{"num_hidden_layers": 12, "hidden_size": 128, "num_attention_heads": 2, "num_key_value_heads": 2, "head_dim": 64, "intermediate_size": 512, "vocab_size": 1884, "hidden_act": "gelu", "norm": "layernorm", "norm_place": "pre", "norm_eps": 1e-05, "positions": "learned", "qk_norm": false, "attn_scale": 0.125, "bias": "none", "tie_word_embeddings": true, "parallel_block": false, "init": "uniform", "init_std_qkv": 0.0413, "init_std_o": 0.0512, "init_std_up": 0.0591, "init_std_down": 0.0591, "optimizer": "soap_variant", "learning_rate": 0.00906, "lr_mult_o": 1.13, "lr_head": 0.00869, "max_grad_norm": 1.0, "warmup_steps": 200, "schedule": "wsd", "decay_fraction": 1.0, "decay_shape": "pow", "final_lr_fraction": 0.0, "batch_tokens": 32768, "max_seq_len": 512, "doc_mask": true, "train_tokens": 97740000, "max_steps": 2983, "dataset": "wikipedia_en"}
Each number is 128 + 24 x the weight over its row's rms, rounded and kept within 0 to 255. Layers, rows and columns count from 0. Numbers have three digits each. The size before them is the row's rms in percent of the matrix's.

# layer 9 MLP up, 512x128, rms 0.0591, rows 233-339, columns 64-127
101:139087160141119113159132129146138110133130092085140112177109157152114174139142117135127135130094145099151179106140108094133152158132097126130154127125139133079115149110116116104112067156126146
109:126112172108149143142125112096125117145139084112150155166193138116150163111146106136141167183118089146101130137096093131170106170105127184123137102138127146141127096129138125105147096145187141
096:110130121131140101110119134151072118107115106147118103126113122142109160140108124103110146123144085148137170117136153142102133116130127116122123159119099109109135134113137114122161095110169155
096:112101119138118182171145113146140113137181099175160118142121113154153139164134093142121117148167127124154127128160109080109109138088154110127103124116139156125111155127131167124117133125136124
099:122128204097138153149120152102106127131130139202114103120116109129137172110109108113136156118097098115089129153134153130138116154160106141102163111108160099102112164126134147138128133110135086
093:132147155135077136165158182110105144179116162127123094103118150160121138121140106119131125106151146152122102163107149135122111137147119161126151116106153152169138059085113116131106147114095147
095:111161148139101164103151092136097095130137168121124135214127153156100131116128088152132105138152128129150144120134126110117123081118111169155164124132122109138139142150120107136115101134089159
090:105122149148151151163169162144153150124094113054159099125136090110120126112172140174130106189104130119104116128130150140106146123135158123133160084178120111154099133113159162107133107122135154
094:101111151147161121118167150078122113132082101164098095129100145152099127115160146136146062123167132101161146134094084095112113156056143130179147149128136146161115102129094118120119124138145122
095:131156151145123129180079136126175124134118132139108124111165137130140131148130133175136163118139171150144146101140133127088150125105134113132102105172108154144138150124095107125079122102148131
106:101102170150142167139146105125102072114082108139115089138113124148124130136144126182129118100061122120111147150148146153106136141137162122104131142169153141099086078128127137106129125106103140
086:144170146137148171110128117152150128109107095161143086142114165141129122088152091119144131114124158144116110147137137136170137154139089143128144105075132152120141105087116087098078101144130150
095:132138109129119132168084112117095130104127118135123117096109114158090129192075148121144084141161136127139152111126153156146102158069117129129100131083148114178146159170096133118161166132099131
100:139105140128148118165155077157138145142146121116128134088154141105116114101092136116148156110129076153103160141111090110145134181118114104161133148143110149151172118100104132117115106186132103
100:134105148100143095125148135141103167154106160133150066150096141146098102148118125151085131114136145170138130132128128104152111126100070134139143129157179098114119126151151143155113119144139108
099:168138137108125159141107147118143135129124122111123146125139095109133142097073194108162109152150115138114131142106145095121141120141129110133105152134157150147147119151084154119094086143132179
097:098163143137146169125143100122121133147125119159140141081161124108100139111138123147126120116126154114150143145095130125153128089115128156079139107111118135120108135166146122116075148129091107
104:127143136144093138170110131071159143109122148125133125138134116161131125169093160121118111127107122139146095145098154089115154122135131133085121123154153117109136123172113135134125109142127149
103:151109146124088091117123140137142163126186118142139125208132077112127121132133144099104130129114103152170132150147132100143139114100102145134154146095112147129095096180146159119116113155136145
094:139112140112094149135130166145137114149131097138143108122156127121150177097120127129118095131127120158088111135128121102171141138125116132114110108135130135148142127120194158138111134123133139
099:174157134113111119122093115108157135123075159155136110116110111136141136148082135117139113124160131153115080136143130143095099148112134155114114124162143084116143112137087113137131173129086134
104:119146124119156125112136103084162121161132096165167129119120126119123124098154124156115123157172161109129147109127109132139121116113174118141152163133100125119161168117173102058126117103132110
107:146116128133091094165143067109128161175118112126137105093082146124128162141121096118125141145124145129129145120122163139118167105154098124124096185127094132104153131111118149131147165123135129
097:105135140126117124128106136116119107142144105078134106106158150139126096140084125176124156134139151159104126111114131137117091071106097144136139124141152118185134136148121130124148098126173097
106:104075128152109119106132154174143106133137126136088104138099161166141129164104151160119153155082106167088125168134100169155096125115088142136107115156121099102117124143131146142134177127151126
110:091108140112159114109152142136124130174152109109116142151114165117098128134089130103130154091141125158164097165102150162109143128142176114171145143120127103139129128125113128127116127152181100
098:078131127116131105147139155173104076128128126119121110124161110134147166129106117134105144157137157101148139088084149113120138138130115115117124147143128132108127091081162188097096115088140113
107:164093116142114147112157133096127179097114140133163135136124153150106151118142095149102144142137118137109089132156112157122064161124159126183153103079122113121119132138128140096113136089082144
094:130113114150180109138114128185147139098122086135109080114120139085128149126144147106152121137124120116114146118162113136115142135108157084086124100092149134169124086147159133132145103104140194
103:108105182147143124140159111098115106139114088155136172150120130110126134123155097146141128142135143143099065095122120126176148128107099136150077143149159089099111183112138091083145108094101136
100:096103084114136097115142128148164122114114132114117133158162137144104188091148143138166091144131113116115109137057052094110110139077177147118164118117155109101151115125157121094133093097113131
095:172122156092108157088117162108113148193120140156122107112115160106151155122095126170139106125158125123118155118161109103121148132147116141147149102131161157162125143065106141140110123155155114
107:116105161136134163147089115109123095100145121120160126066081115147145123089130117104137135112113172184148136140131126090160120143115154080146125145120133115147150168136149115126155102138131140
102:108137161113153139160164127109161134125131148210113177112092142143119127097078126161131106115086143136087108150182095149128128116162124138104100126122109131125142170170151177093107167113113129
102:087148143126114155111148121088144114162141096112117146120106126147118143099110127119126130107126110128098130116153179088126126171137128148132126109144132162099090140126138121107151153120117147
098:146151121058112105074152099148064146107142090142154111137144125132152116107156094100100127106169159123134115082154112132142125102127122142079109125132123135121170145130164103123138121115175153
095:092100101162146145157087097111082112169146151133107109143119100122146126106150144149164141143159142101096119125160132188142148079106145123103107128129119120147093116149155127115065147136092122
102:111127119096114145111162134138125139148166125134106118097141133089103114129118110175127193126142150157102150101115138159113157120101107122132121114145123131098148095192110164103116148118149099
101:161130136133084157099118100121110126145127137153113157173137130132143136108120128155141104148083155116128150142122190140171154131118126089128107123141141154120155119164131128106109108101157141
110:154160115110099104131131123127154138104124113134123111153149158143145129118137124171152184121154072130129114107098107149133106149144102089132154115098102134105134138144142126135087091191172129
098:100100111141110140103101128110123124114052140131085153139144087142144171130144098127138113156148124157147108103179170133113134143114128104126128126175129174061138138101121101111136139109132137
102:073069152095118121119177154162129115137106151170154110105120104108171105106173119185145105154109135113099087148127097122147124151109133115107180123126143126087134128105149113149115152139132139
097:110136134140111162115114141162151146149144092059099172140136116141138124119116138136146106152143108136081148149137128138145107147093090115125130142148119163184135121157125158148131093118105141
104:097143104147111148111125115151142136092122117145143093119148141087123148118139098118123116117150151165162131091118154112129115115088175144127098141162138181110114150166127127138119112125165106
100:152134141102098138105183159111093162132129117119125089142117151096116127096125173130107107115117152140091116169131123173154123137120097147190100154105159124112097145101104099141100131111158114
083:086133137113126138137114138141114094164146156158120140134130129145144138138079108135099094168130141160097112130069141100177132149118093166101176158110132139125151116143128166113093137153123084
092:135095107122098156142132105119104098149092150098147105155178105071144117119152137114157145141133192107087095133084128179171137136108134125122149131140138143123126115118155112134134125120106134
091:112119160156127131139138130147165119172136114104138127094179152175101164154178117140152156132144134144131149095154116124132119154128131129160133143137145118123156120115117150106092076159138116
097:103108120151130124104111118142144108126137155128102137114137120083105158112151143122123124168086133109102140081142133133132096093061109134141125108175084154127146149123110123073142127121133178
098:121111149122171149143195111118135121108131110136115134150097170119110156160156128168147079057114134170124133139099131117127098103086126129097119161094148072141124161134130147150163166151118105
093:137111140109125143132152133105149124103106208099135087152136107087129110113116153142104101130162118154115143129120125155126131168165124141089141118119145169131157115114105120089114150138117173
092:113155160152127142119130134123128141168107104099143143124136153140096114135124157120149154071141144137137126137126151144185142202133126107116097160084128138093121118125141047145082125118132146
104:103125164179100150116151122161119099112121095122095126130093178100122125094138174127155093123185164125127120154110077161101132132152110118104143140177159181110135140119142131100120127143121156
097:113098124096117096136127156117096144133084130158140113113099092115101119088127171154138165103109110118092110161136139107170128129143099133186097140131150128132151110115156127089102130143115131
098:142136125142122143141129118119148148159136117132142131148096118118106106089117122102140115110109172157127108143108099155136111184077173119126151122127168159103126145138160140131098117099127135
104:119108121133103135119129123165125112130174150086129136111101141140146193147111094133112108144158126141158128102137134076196136076109147124163116123159119130119114112117164180123141167107090140
096:122144146114157163089140147169146093112123119107144101135084178112123124140113144140073117138119151158111117137135082120142131127131139165097124116107120115138164125158126201142144108120117120
097:082150114094097107135173130104125141087130153137154133100138140132128149140057161155101117161125182146090135141078126137112136093144131139153122155108112160157093126165106142112126155103120145
092:123120099116105114145116097127096110108169123122141121130092139167133152163139130154142137119156146138109110120107133143175106165153120081149158142122195116152137136172148146126159132110148150
102:081112169110168121133152098119102100119114097179145105127085108164151154129132130167126150121133108141145137086136116094113136134109103165113130143153154166092162132085144145108120110123134110
094:142134129119106167109098093171131083155145121164114162099134068126111126106127053113107126133131089119135135139145125069157134151115119118132134141174140111097081129113148141123159087096094133
106:143100122147139128114120126190139079110103154116101123121150130111134120097134135153128142135123126170135160123097128100125155201157108167158131142182129151102150119186129115113117108118160120
110:146144099106113115120135160127116175087154074092134153140152123169118110132095132118137130096141123143089172115107087135145134143130142162146100115173118133166161143148145119140111111136120128
080:132160090152110175179126157127103134082135120079094108105142106124107148094115129158111162097153134116141141116134159164128143152108105124108164161102160147146130198070128124142111131130135113
104:068130144141103140112119172098160156123124135132176151159112108111125138124076106106136130112145076166127107116095093129092103120115125132112125165154138144133160124070098159145129146122116128
092:098138109134079115138137119142136159118138101123104093098125145109142118170146155132130112083153152160126076152129143117133144152125110125143139168128131129115131105103117077157114147114145162
104:140139140126106163101147088133157141137136089117104156112116129119138165160166154118100089120166129150101164138144107127155134126113114161151140082124097064107145176127152126130150135110159094
103:095098195132101127141148151129166111138127080106143136117091120080136135119089124155088155099144095117142162111109108092140153114112147079156130140122174110152125099179105133129122136127115149
094:116133136147097085134155118155128135168158132114089103160092109073153110100128167155063118139110107123122134159132121112162144081079095106114167142116145133106121153121117137137108139110161119
103:103133137110133077143137091121113131164134119107150104122142161136101110111150110162151149159136134102094110114159105185103152143112154172063125141103119114160117150131137126124111130110101118
096:103147112128116134106109113116093133122164051142123096133111149063139126098147110133138144112161101128141133145122103145098131076132165139146089130088104094151148113116125195114136128137116137
100:120140147152105104074101119164135163112144133153126112159134092106142099115141135140151085111081158111094118104142131150114147162115109086149131139152099136133133126133134104143132118206131117
102:135113080113126123124126098118113129112136141182118123155149162096179146129159141159118123117137132156159129085117109159112141153078132130141098126093125125086136151140152137122104123140092123
106:111100134154157131142117099083122111127162130120115137150148101082111165110131122152169169091132138148130157110130122100134106153114094159108109181101181095112120092165113178132116103145136110
093:097121147106129109076151129131137112145123171100128097127093127099144131157148084153169096122172106116102106143169176098116159143141169099102104127146118130115138114119122096153108111142114129
092:150116140084120155130164094131101122105115112115159133129067122196121107084154101144111163131100149172147127129150078139103158101160126128148130113119136170141148148119162137134100111150153098
099:110081110136115136102150112143159122112157101122138115136100140138135091167129098134103111156170108155098129126142159151116124091117156169129156143143154102097101079141150138104128128154138130
099:151106134139124082095150094135088121063125163111128128101108107087120138134142127169137096088145121160139114133164131122157128105146084133129120134131109150145138143142133124095117165102138114
099:141119130100116135149123113139115096155126144150096120153118172143121184148153125115120161134127122111107170175163130170100097106081157155128136116125137153127133129109132128133139137120142144
096:163081133142107116080122170087125147127097131140129100168145179097124141096087129153101121115127114102155085147138135148118122135107136121106108092148142100134135121126125106131144109073164153
098:078133073147144153081155087115179129153156147116087174127148133130125149138104142103115124091136146142109133106103136135144132123139132146156131141101098107178128117131119167106092100089162114
100:105128117156144153130098094121104132121110143102089096156141134132123137122131129129141119127131128139136133133163105110125141118088087175088113152134139157174146126205143157139094107141146173
093:162097168149103160113172112133112103142121142114105102154120084096096124160077116119102107130101153163102143150101113148106120130130139134128132068160099093116124146130146144130120114128104134
102:152119132110104122153077126141101101107136123124155140124133151124136128150147123146094113110114137133107098127134146106148135162136079153164186118136153120156158144149110161102157119095111155
104:116098119159104123172129128107103161158101134138127139156113145143121122114114124114104150120146123149108137132110124159171122132158108132079157168113115136138139138177152124101081112153131129
101:119066152169086129095154110111137132108140091120103086144112114116126160150089138094112132124127088122112139124150103123138107125132128133126134149130138096090117119101126151164132124102144152
104:095145134123139126154152148133140120188137061122084115153142151139109139108128149148142141147147130131132136088117143151115110125097102103084144127116089139150123153111138082179181128120122161
099:099116128127133116163124109128159152168101102093131138045130162138126166123171093162116154179105110164104129127163123081120122127146143106104149135090157124134130122115114138131133115109093135
106:116126127118144134124112111113142129108128132075151144151110107097111150113079169121121126145119132135083136113126125157134113117107099174158117104097101132119163133113083144118152074165136083
091:088122117126101166115115088165148165146144127106116108166119128158080107132113115084140146102165101122079139172130115130143114141137164123084090146141139141137142120154155104137118140176088147
111:159144132150124162062136091138098134115135142133150116120132141122118107139147118144151113147140113161162067093081133103156121149135119165105110084138176098150143122142148148133129180144138109
095:074141128163127106134130127118189111132110129134103142162146151124163132105162115121156105116108133115147146129121135160126139096096145120100136121152146107108140170130146127150102113145113139
087:140122131100126093108145121147155054157145096121107120124116104115145164110137101171103170140077149116099129144139096172139121119129124098123122066157087173126154133100105102118119133117139154
107:086098124109149128100157090129115148103118135126115117144148112160149131097111214147125116108065109162086126131116107111146116179115151101139124125156141128112126131094135158143125135108124133
102:130086137142110148192141126142175083182099158119109133149089160163113168111174120103136137116150114129145141132148089109133142142140126111151134128146143065125141151126125132136106137101093146
103:187115132175114175125143131154138170122139140149108071121103152099134159092156113127158111105131161135155132146126094131110154126133108112142117137150171149161140150166131102100133147129130098
101:098102138123126105091151132098096093154135159105142117149120132120149151114149083146117108140132117131144117101098136107104133107110118135115162128097124129151159110110131176167128107124083139
095:106114132113076108136173104142153129128140113115142155147122111123125084108131117139109146212137169124126138147147122151134122115087113119118129151127083137139148158120101118096130123122062124
110:079117193158113149109162101104141134107113095108153113166188139095117157131143132153114117114113095094131142095160120158156086135128109111123145164126128124137166138112107137110113135172122146
096:114102106135102121145132111123146098160129148097168152135134127129133140106124107123126133163121147121105114125118112121163105106064175105121109157099114085152144120127168164128142196098114122
101:095155142106144175111153106145137136163144124140105109141111146135146114145126176116098106116095160136148110138131138094097090093082074156126138125111141128119164126131183101118147137131161163
094:131130099161161152134164173126129104093093114116126128108096149139127118122129198117120104113117159103135151138129088166108151136141135104142125145147142157102105161139144100113134145121140152
091:123141159131160121107147134136103113144156108123127100173132134099139124150094185093143132168137151138114159132117157132128141099105083154131110107091145214105124148130115086133112123117121124
094:088109144125122096112109166171092173118109123095135126106107130109102134108111141159153118106093132162128105125142133122100108150106130150115135103133170130127125119175121095105120149164131116
101:128125135132132098117122137133150101088065108150126139153135136139102133185105138155110167145117156171136092090137123130136090095114149140120132152169139166116143138092133083142132146150125088
095:177122122135097139185114092103135152110120149102084124166109156125148141141147127154161161105123150107093116176117118118119100144122120120114100106121139130105133138108148100140111098120067152
105:098144154154137123113139109173125099119089174092127114142103118124141160125207150114147141126139141181117153171120151183130119126094160057137162104131126110102170138123141143109121130115138114
# layer 9 MLP down (transposed), 512x128, rms 0.0591, rows 233-339, columns 64-127
108:119108135148153074118135109125148153131125113132147136145119134111120117163147163139137119125117084117124108160142104080126152161099159092147148163151084175106115140117133142166167123155133144
113:068119096154123104151146139127166102184116149150105169150111134116091109129141115086121131167081107077156146150136153124142146135154129156144145135106122107113181118143136138112083122105125110
100:094137153102127116161121141097150210154141135134158104150120147099124112156167143134118169155078124112119109135141124127117099104111131142165158173132143134101148140129125134141114155105127074
098:122127166151125111115151131170099101100120129154146103098143129147121127122148147157178152133139099113129094075176181148117125142131114108115159117155091112107142119104175127101132157116109136
096:102099121152130110156121099075106117106117066136183125152092141184131100132126130116069130139119123139134160131131107135168127099150123147117136195135111140125121105118120106104107117131112139
085:116079150092115129127136084113113167089138104145150146167137123143158145155083129125149094146133131132133107128142099096107125097091163131097139133151148117130129153107170135155129132096112097
093:144118141105122094093201138146127128138085104133152138147098132120141144106106128114120165118149152156139153140105117162133096116139094125110160100126119084166115076179149166107139146135090126
090:086128095125107126100152118093159105153156159138130103139140149162087084190101126135124095142127149136144158086123081106114101196163143061136100152129104112112164107133094135135121129134136142
091:117089144116122133137098124104140131135151178123142143164093171151142147101094157124090187154109138133188131114119106107154164154119129100119118190133099158133156093141114161084105115093137143
100:123182129088142110136105173126099118127118135116109154121098095146123146085163121124149126078147170136147122160095138158090148118135126169152157144088135155110153123146130143130126123149186137
095:136143139133109126128145162186102104113103168132125136154122126126114107110099138098080117125108136145084130170124116129134152093134103096085151141080070118110159110139139118112112106102147155
099:113098100102117130169135114139082130084106114092122105124137113107161076131109155164146116150131140135111104126139118122149063118095108147122139146099146113172069131143117127146145137140140084
097:135097147116128117107152133147170137090133141121113177096086140121162159093116129109113135119115167119116086150084132138195122111133154155124171120138157119138131126133136100101097116089129087
103:119088118140109152142110113131120102098123087130107084130122101118169140095140138082152116122108142120141130152172139108133132109143140147120107101133101152147150139077087102152131089090151090
100:156151125117151112175147091133153065130132132114140123074077111113113109170195141080138128136141088152106146132110137168128139127116163140137111181134149153134142128139132108130110077135081122
098:125077174116119113073137102101100126115126138127127154141138142127141108130116110141182103140063177109102123126160161156153111108129090122107087154150096143138121134101134125153148126124130120
090:116135176116123124152147140090154189149102138154068119084146089142111194116126110149118154167102115138116130152105158148113156131135101156116136087118125136140142121110132184135169141107096155
097:073117146109116130100115097149159077132113154148115084119140171091115105092144109139110135146107113148105159113099113119126129138130126149148169116112170168103100122152122126133159115136127138
100:130083117139136111143095198118120138151128132124129126126138125082103127171140119154102124081110098090115126139122158161131113124120119138111128139163156095133132073173124100089131120126100098
097:142152131117147098120089143111171110150113152174145129104109077116099123127130159140108180131135093130131117149145096158163094144124084102139152171125152135098122106141095130132137118088136132
102:093123116149142107111144108117107125152125122152127133119111147114084142133162114133119140148070144117120188151110153113150144102111110117160077150151168142097095108094149111134121134121104101
100:107135142114120143122138145137140107129115128096088115134132150162118135151128120136103138093153137145148170129176102093121113108148110174151096197143143132119089108111160122114101123101146067
108:151103138164131124132119119136126126119114141086090124110118119166138117093103132074145166131081069117169122142140151144151102098172155094111114145157120115152105126125185129126127149098110146
095:127105076107127152150140188100125127169142096156132116147131119111115123112117135099158132077108116152153133105139099090098139156143129101145150154160093143111116111135102115100151158115118168
095:160113120169110131160128105121140166122118136122128104154157099081094112129126114123122119086123125081146105195166142133134127158128135161103154141120140121136129105145106094111143097124115148
105:111150123129148165112118127132094096162178118128115138119102117107114144111127099150137149119111097101110102111131156135125128100098117165118150117042154135140108150115146152124174140100135081
094:142105159102120102107102083128145127139130165149120109111125130129091143134131095134146115144091106125127142122117147119145121180112124119114157167130115128134117136097200094122173114113148118
104:153074122089179100128154154167137145171103104132150171084163118137137179118131146092128140133112120144137131143106167120151101134155119120101114130139103149097128162098155106125119145181119150
095:117111105128071118160132143135169122139142070131096127159156108166088137138131119135114141109122135157128121088175123115110102135137130132166084109100125135131122130153102122168106127083105086
104:130157073124120133069131108111131190080118084146108138120143091143081112138131107165117138119170123142158131135154115092100116161111110149124149141140117114159156146131143170174191112113154113
113:121111079096093129129155165112134085161175102169124142154110108135158105088108140144110120135136135109158092142154170119098137157124115138156174146124126101114150136121067141116159133132164115
093:090153133160118118124107141135157093100106116061132137165113114166108103090108100118133146169135126155146132137114160200152144134122181149119080119090140103117106097174157112136146150095110139
107:109148129129113142097110139155131139130116136112169113090081173130127116090153102127110116113133140123139143155174120076105105136113130171124163123138134155140149108134171113106117094152122132
108:158146111134059138090114113132155130135115123116109126165114119120153095175130113101132163134119119106142134148107146159123114122145122141152100112133134125146145057110133115149108107169122168
100:115130108121108089121138118127128131122148131145138143110106182118151117124112158104110111130115129166170133124145127132120110152136127171093122149144117120130190138126132106176082068105122126
087:158123139152118138189149158094139132106152141078116143145162126132083141155090130130078163127105119114092152081104135137116108130133123173178078131120141141136154089146100129143136161121141097
098:167119099177117135125133119098163151093135130109175139185117116108126120150164114100127123149113148068116118143146111121123103106093147113126121095073148125112142107118154120120105127117130141
100:087105090137072127130103085152148097148117115117119155077146129130101140163139153122142091115137127111109088149128123105154139129147166135134127132122090097104101114099098106152132140147106154
102:153140118112133129114138140117148128119117160137107148083122106126098141154117117097112126092155151099110118136155103131101125149162112163144105149139122098115096166112149142071156107146122107
099:116079167117137135078156118161113142137111158141106137148153119107143138153153096131132122121145157161080122158136146085166171149093157133115147089103142123131140120140091113132141108143139152
089:145095122116156127081131129132103158192192115143123109129138139145117114159143128146128161152120158168117107147129119120139124139143125144149171100129119153138104136155075155103112145163165177
099:156138129175115141124090090113123115084116123111090138143144147080122094149157170128164153140115130132099151191141136163135092158142117108152121096101077138123127182075126118094141125122174157
097:101151163136112131134094091137137132130156142120144125192134081153098156138102156142120131122103131118094140089134123129112091140201154110117112145153124129100150135110161149140172145133145120
102:131112124154132124155150124150124160118102153117134145176087116147162130177086120131136112149123150072110101136128137144095135127157160076129137172130104085126114111141138144086129167178109118
094:104118125132128134128126177141130111136143119111139157129141164174139119149106087161125136124165164172110178129147168137152163119086137142134169132165165147134162138149094119129134148116130145
086:128140156114151050079101127123127128148074128157114143119139161122097162159177138145160131122121152124123128097101127164103118164099140130135142149158147169129152129128192115116160102103123135
087:145113145124169105096145120149088167098174138128088143058142132153128089105076129151121087144111119126174137143183109107116128105138129124186129104152154111117146100139121120115097083133152122
095:156106141102127101108130112141125117145124118137131135159109119098137066116146075106131128112144100113139108145081127081155116128078136127159142106112107135145157164133114060116098128138126101
102:072148130128100080106186145129117084117088165154125112101123085157116130130152098077132153156128129127146137126138105133136169113128118127111108115124145096088135143106120129127147145096121128
095:103105119151180151124120111091137128087137135123145125104110131120096110163125132092108142122118139129153107130103124128128141098142135110099104142175135135129126109168105100122120114105156125
101:148157119073117106125102131116140103133094152154148148123106109165114115133087103111161136147179117125079125120113142101132120109110131129090108168117153102116150168165135120129140127123109115
089:153190105104151081141148164128129137099111142133157084106079125156168133164115142155109128095154155105158129116158123079145136104159116110119138124134100147087109143120126097134101144130095146
098:108155119126129132142111114128132137149128143136138135158106099090139133110134102163135160121155138138137090119117153112169097122120156166111162132102117173107125179085139144142161103124135138
101:125178178175105105151147137140114128123136103126158171125126117148114171137145110172090074160099158132120121113118136137133142143092137137086152108145113102145121155134176146107115149135143147
104:156123095070136122118161139149134145109131145144128131129079077109125138108128141151114165154118112135152064104141095102107104118124109076103114107122131134123103134142143113124136150134132135
098:108139121115082134133123162122115142086144141114125152108143135119132089105115105120139150124098149136113134103129111133120158133144088143090079155123166167143137155150129133129162129153189094
098:143150173104146132136104093125127138153128113101110138095125074136108160146161123122132185101147114118121163119101171152104157140123140151144139148114147148126113125097134157123133127118150071
099:161169170137166114098152160133105095095114102129109082179077129149164154136157099118116155078117149123136109159137121111119140128059172135146096113145119099133138160141159161120162128107123103
092:171113152154136139161106127131144146092118135101172111134125163097118092097126099098112077139123139081127130160145127104092102123123125117149125121098146165142134132172145111125114147132099126
112:128119091147143128184109136157081108104147136121111133112140139154121106126120150099170087116162091126145157137147127103123133106107123093106105100160104141147115125099090086113089102134113111
094:196119136132172152105078127151159135168088102133132104104144127119136080127100143116141106154125146109106102161147132086138131094107147106141168150120109118135143144185117101141094131098150146
107:104141138109126123138156107094128117154114131132128152100121175198159128129102155155119183091176104096120081115126119135153111110156108107131124097132172106180119121115155144140162129136159123
087:132132120140089134135117103102122106117139116132098108107155111151115112121105130156124144089095143107095150115132128146075059122137132105110165106114127122106139152142134134088101133121148117
081:104141119127174101116135136125153175107117147175157129086157181120149115152129104113124145176121150120097084110172135110143124134111107157151110086181143121129140129140097104135120138074108172
100:118138128120187153137135115129143127139126131154136119159063146130138090097135139137112125141140186134128101099107102157186151114127136121112161169137129098093067142145139144114080121127101114
088:118138126090083117093138169115099116092139115141101100156133143089157126131131093111123138145152093088118137160157112116169107122110127128181112157127108140125106144124130168172134128157091154
105:132166116096115132142131145135145116147175150104170149174106171120168116075127131153163092110119154137135122126123069116081124137161111130153123145162151101114140121162133154140091122142129138
102:120129111177175172152150105137106148149081122113126114091092127163130107129086125144110137123108150156155142096104127111112116099119117117138154151137116081164099121176118124146144089097135097
088:167117132105154121098134120141107126126136155132149136140178095161158134133118103136099105128102174152139170117140104128110130098141164109105144079158123090127122124166084118114131159098093125
099:078104161147115119161120138129105088097115130118121157137174118162153124139080152143118140138130139116126164109145154087124138136124108075114117144161138135131129087132152064132148136162175125
108:131112145123094122150170124093117095147140098127131164134132170158115132141107079117102144139121104138172141110124121152149106103146118081141143116156143097116121135153145107156128081126123159
100:097124144145074107128142068115117144158123074145103117142154166127107143090141107135148134141140142165144142145131134166114143107140095141131129149094152123142119111117156116146112119094131159
103:127149131104195095124129155119141119138111106140110147143117121085121123121129121155127068129131140116140163146106085129140129093111109108116091132118132182113154153137101103139154137106141158
095:082124143124079141133157123137137113102124117117133144159142108126105092124133184129136123130097168122112094109096145156149106142172089105117118140130115143124130155102174118135160109150117150
095:115158174152104133176104134080134139166129158174137102094160105136133118144132163124081120153107126151121146097116114144145120116128095134161075164128092133184099143103196139092138135119137117
091:123138134138095123113154136170130136126148094115146186102154139119160125128104138152134165125088130088082105090112125122180096131114138142130127145141132114129134117121162106145107147092143075
094:076095169120144111180128150132136138101115129148124120105116105103138092146138157113149153116121141076118108120136142091124131141138113126153094136102118160087142119081171107139106105116155138
094:104159133133126091139117085127162168183112102107139120148104117123119154127144154146140148094131127116126137104158138096138162121144144158145169086114130147144152143124104166137099140143118143
107:109174146131159157139096127133132125110138137136140140162154104120123127109144182159175089118108120123103117141183160126173118143126080131129122118157122087162174135086086115158180165117145087
084:119110128090117114133165097099174145171107134112158122114099102121134198119150146117153130189132157147111095089156112097165083117133101128150117125154104098136175103147116183103108098142162150
096:137102155124153138119095148128099122131085092139109136150116128081170114120160132150133168169145147100116184131102164103152148113094101068117150109114125130115112114175146133156129150145091166
106:122120074145122164155144168124189140105095137104178136126122101151146152106166133115143151118125131098105120104082135131112145157117128138111163144143151172144121102139200115094132119108114144
090:088103123105154116198134146109152094130125136128151108103148143117094141134140135155137140131088093098133095200133124149147105146137116180135127159114147127123108173114104151135169137141102105
100:141151142141061138137120165114182137096135144146120125129144086109152139187116171142145158120165121106128111101136167136118127116140102164091131109125143161116096115094183136134086091125158090
102:130115094120106127114098088091187138119136093118130087097117152123125106135131100115114086150123139137151116099111127127135164170099145128148134109122128136136108120135118164107141130180141102
102:113124109085143123130100144121125145080103137116095139164127093160118131141075104159149090125136104123111058160122120126120097141086144109112134089123154146105120140141114082141172172102158092
106:100154154122113136166071133174059147086132144111134121133106117124139159148108155104154142134091111120160102161143130129134123114126137101136122133134148128116098126088184108135103143109125139
098:118142137125126113130163105141106114102155115134145132151122160151131113165101168135124106096135079104129178096120092136125103136134097100139117127161166101116152100145079137117130108144147150
107:139152107141098140124126102138151126092125138163147124130163122155134134144154100122105077119120099117177110099105096158133149157123188119107136082120103140128092134112127118127134157131108079
107:120137110121136121109108116108144106122139118141185131109162164114170081114094156141173146110113132132173107109128146084079177094140116104127096142131101125173138134155128147158138089145151114
106:151120124156134118135102109164158179110116119115120176149170122098164121111117098140132108132144158136127092103122086074113096098125120113100147086134095178130134165121137109136122134141153159
093:139160113109136115136158068117112116145125144156154133094136126184130132097110122097144102108128128140123106144153140116170163149114133116106102136090118134126090115157097151169174148101155150
097:142124114138145137154128118121183155125146117115097071097128121140112115157142143103162194130090092091118139143091116134135126097142150083138132066136120151167162103157140133184126116159134149
103:166111121173147079101149121118124130097146117120123123098133112121128127160154076130137125116130137156113100123136112136106164111106105166117126119090105122138150151178130150148152114100102122
105:123162159127126130098142090149093107107134088069138081131160193120107104144112164141098151132113120111112118133152139189094148149121123153111167160171134160101128089135102100095108140163113117
102:065088146109154155129134130121087117139108124118090150099171146089130143146138112142141133135091097099132123116154166103079070110107149160108095137100125154144126098100136118096136130107123106
113:154134126098147105093147152099143119131151165118113144155177122137153102140138112101145155096096156181128123150082133164147123138132125135137117160158091151128094102144138118141129064129129157
099:137116135117155119137130140153132149076126160090149121160123125101161134155135113181114173106151135147154126101126136131142161136080143185144131106111109084117106149151211126154093141136094158
120:150107179141122126119141120141107120093075130064123141169098146109115106142114118140170094096112158092133149118127149085106136136144125125101142095119158143130124144110144116150131121155198160
095:091166094116096123109125144163130171146134131137145132171101120190143126128103141142124108125074109130106127125120129106123115132163137159169129127118133124151078170101120170113146077124115147
103:090072175130132131138111104106153122134112130108150121147172164146146106155093103107130127146113110086152146158145144145123111135183121123135094155155166138124131136142107134146106100144154098
098:172122115075103113138053148095125147144122091157144137101150114121112131112156089133145112120111126138136169143108144106200095119121110141121137145160105090129100142129109173130172115106128113
100:145153141132124135170170114136133158156114124129148181164142089134133160139106127072088132142107159125123136109105134156134124109138124136066173159132140151113163095142138163138091129154140157
099:139116133159125124113100154155094173080178129123155114125161165134104149145093134138063092169132108135131121139120103128101099089123138151115135113107156169141143122121087148131120141127137094
104:114168090111103130110118142122127163153139160089121149173130074140105141167140092121109136109118090101115116108140120118136121114154159102136101140131162124140106123118199112148140100147095140
102:148168120116136154134150142151150101077116111103129137140117131128136138133121177073147140166144139166112115102116146089156120153075118128159162107155080130101110111123159137130163132120191130
103:108152094140084089151055121105126150111153155145155114124123130117142110151114121165110115145103110103123122144133141151100150099096143137165143126108132137115092160153131111135141137137096147